Weights of a small transformer language model: width 384, no biases in attention or MLP.
Each number is 128 + 24 x the weight over its row's rms, rounded and kept within 0 to 255. Layers, rows and columns count from 0. Numbers have three digits each. The size before them is the row's rms in percent of the matrix's.

# layer 6 MLP down (transposed), 1920x384, rms 0.0708, rows 54-82, columns 96-143
104:146129118087169120122130124115091125132131100138104114145115151127143108185143101143115175116110133170115138103110144131136164134115115122152154
104:085106069144143088162116125157106172126157147169173142135138124099163167151130105144096159162121142129131110124119153161073104149108143144079082
112:104097145168118167102190174132115090108132107119121075194163109175109157141098123126129123148087162118141128124093156157150132110126113112115108
096:126118095132125146150138123107167129148103103136130103121135173110083138113095134153102115119121143146128106152124190135130123148159135125118099
109:126137120106119125124120082098168127129169137159112093147085105085106180088121119152130146098125143124117129130074105118123159152106135125146111
104:149120148120109124109139165156126126107140154141181128100116124125101145120125121095100120145120171157131119103132113149117136149116150137132143
102:126111084151141072125162125073118055154116146100116103106159138130123098105125131158111176132106117114114163129121138091175170112159090151154120
104:120102138124151097134130161150163131114125117176132131136114122123097124138116110140136159192127148101135080121132092153108121142130178141132088
103:128098098085127153115101119110156181162124115119160118140096124120122117174073114110106108114079094147119159138144122169124132090128100119126145
102:136110134144174149181119109154115135147185139114094118143101142094100171139135135129088189152133131153173122140109150190129133126146126127122122
100:124125144070189153172117133072108109128134101122111125158118162134124121144143132094114230129147134122166131091115122175130151163113133114095090
105:120137098116127114118118134099155115139129148106124087144147121137133140137126089128104207142152108112109135089128083120126129135143134095118194
101:125150136095118121118145119125145136103146133116102113174126129093123143120115138105089087128100146127159126103109114118068117126136123113119151
108:158142147137113099099165124135119153094122107094129151168104134107078126139148120147134132173133177098121133111159149098152173165105147098112144
101:179093122119132170168129143144144157107153113081128111098124119171135187119132110105130112153121144139119127141136111137126105185119083111137108
094:120141134165157131139112123114143168116167130116102139121184133122125093112093110142170148117140128138119131129155127131136150143174122184100139
100:152123130050091093085125105106135143121122115125122130139108152135156103140137111122157166106155109158129143149077118118119161157124140156131155
095:084159139142160149131151103109095147130134127129130150116107168125108133162159143159103133138102159120130155134128134125166152151112147117169121
106:126131151105140136086144130125173154130115122085129137161148096122061103165125136129137174157094143139129136132110132122167088143151135153073157
101:154135126133124132183144118151149121147177099174130112149109123133141091066112127148161143133126122131109124131136113135101134096118121136117105
107:157127136107140122134132115095086119152132095099137103135138154106148135155144150149090164137143130124122131127103112131120173192124142121129091
104:128152148080106102173104118164137165159153103113154095121089121113179149132106105124123156181124124144095143125093123150093146106160110109085132
110:131125125110139104126141103167124168130114138133087150130161135091140145116177156065194114134143144086121135126141114097108121101157134081145145
103:157115156073111108128126129136113153113124113144157173099092094113146118139114162096138103118072151141117079103153132119150122098160143151177062
106:127097152075108113117115120147146136146116127086154135092117155165120109129175152141171127122155103088139077116112117122107142141122154103106116
096:181141099123156138117105118112113135138124127147120123106143140123141117159109140117144136159118105131160121111104099129129160121154105166113153
106:109112142126141149113137146107111170124097108120113147161117139090150128132164131143106185177149112140114100132112147183123178116146108176155090
104:125114135127146133100151136124159125167113108102102131161144128141120183137143141107126134145136119155126118102099130137122149158143141089092195
112:112121141118124132133083127120131099104115164121178147129135136065161134135124147129158153130111087126144103104109104116158129096132115137099127
# layer 6 MLP up, 1920x384, rms 0.0732, rows 55-82, columns 96-143
103:099162104143144126133113114092153158189106154132107145156097148116126152137096124119076121134160135098145123129108165134112121111106175152134116
115:142139150128172150131147139113145108144121160122088127134113098113112160125087113137080115120159135167119209138117147122148099122145140138092115
085:084107116129138145176091109089155143161109144127148133114113136120135119106141074157139131101106141125112163139133146158169130142123125139149089
106:097118109133125127129123129150159136098096164107118101107106138121120130126156089094140121153136141089151149146141107110162127143093131153092150
099:139134131118150116092137085139139164134156108180110131145154144184130120138128130123111142140137147122155066136158160108128171145085126094148117
110:143127119127165141127125103124119165121148154155118091094121121136166136158131121109134145128133152129170092136079135078112180142102145135112101
104:168141141136110095112173157092133097120155104110153101139135117061136136167112117085117128150140079092158143099094129164088131143155117135170144
102:118132093127122092123099142113127143151117168115111127122116126139156098128112116112146125132135135106144092095099127151131091137110088153097138
101:105119146122109169163156116157085122090111113119107123100117149141108107146100170107135118153129145155128158097128119108094138145139150142123145
089:097137119141104144112099110120109133111132129131102124097123104119132115097153159103113102139115096077133095120166149146170114143124119091133119
109:170142156111143125143145081145094114103162076169156122092135121131092110111117144102127138128081092164125130137102091122128154113107157093133094
103:123101126092128187110095143123172150099096177156118155128118132087118127149095104125153107121146131064143177103113106120162132110090116133160151
109:130110144148111134127123151180135120119122110122113141142112116139120166131127078165136136094136119095094163167134099146135109168122130174107157
104:119144140178123110109133131149144120143186108103098105131137139135136106142158133149150112123156128137176136131117140155182136126139107164135115
097:137142194110125115100102124110121087146122105135105132145156139105117143145130120121122099094153117142124144148146144147140107111127122125105127
105:134132141160134112150124189102163155162121148125139124102143205132123125165115096081109126156146124167120155110140116118147143110164106131122158
099:143129140137110143117099131104099139144100134096111145101137194162117093101138127131140179119147121158094107099160087123153135142186143116150113
103:124147124147092124118126138129135130105109135110137132150124147134110119094145143118155143084116155176128103138164165116126115092125127119153109
102:121160133143094130135112100128086105121091092105121116155151116106127117147188096111118128119137140117103114162122160163135152125109134130138131
112:114093124124146117151141129151074145111162125148133148111136071160094152090114134130133158103129137112134148152127091085162112171135150147148099
098:170114118105193159123145089130120105096157151138112110122128177142082144167116160087117148125163173118165137151117156159109129157132159156159164
108:159102126115142149141124150121137124108130144147106133157118106141155160074145095121166138138131126159150103075089125102149086138092128129117115
109:130154102197117118126121146111143163086147158117142135138088147110137112095149159126138133139143107120139128177145134125128157121166123146168134
106:149130116161088107152098111086116103156098093074097145138204106110135124121100120151157129114140165124137093093143130156092107140080127164165132
092:115111112134106086082106154122114101125093110168154147149153128123120118092126171136140101120129169144140132128152124105160143142117162113151102
109:108108153174113104136115144082121145129088147121151098125132107138075117082093138118139094116115140160123145134088129099163131105118130114083107
098:106159163160140127125125143153142140177128106095128153132135136092103152093105120121140143112120131129091149122139119158114100146056128100145131
108:125133146169157123140111132122059138084143153106105133137129076117110132135130085145132156179095134109165169126147096158128168095138201129116108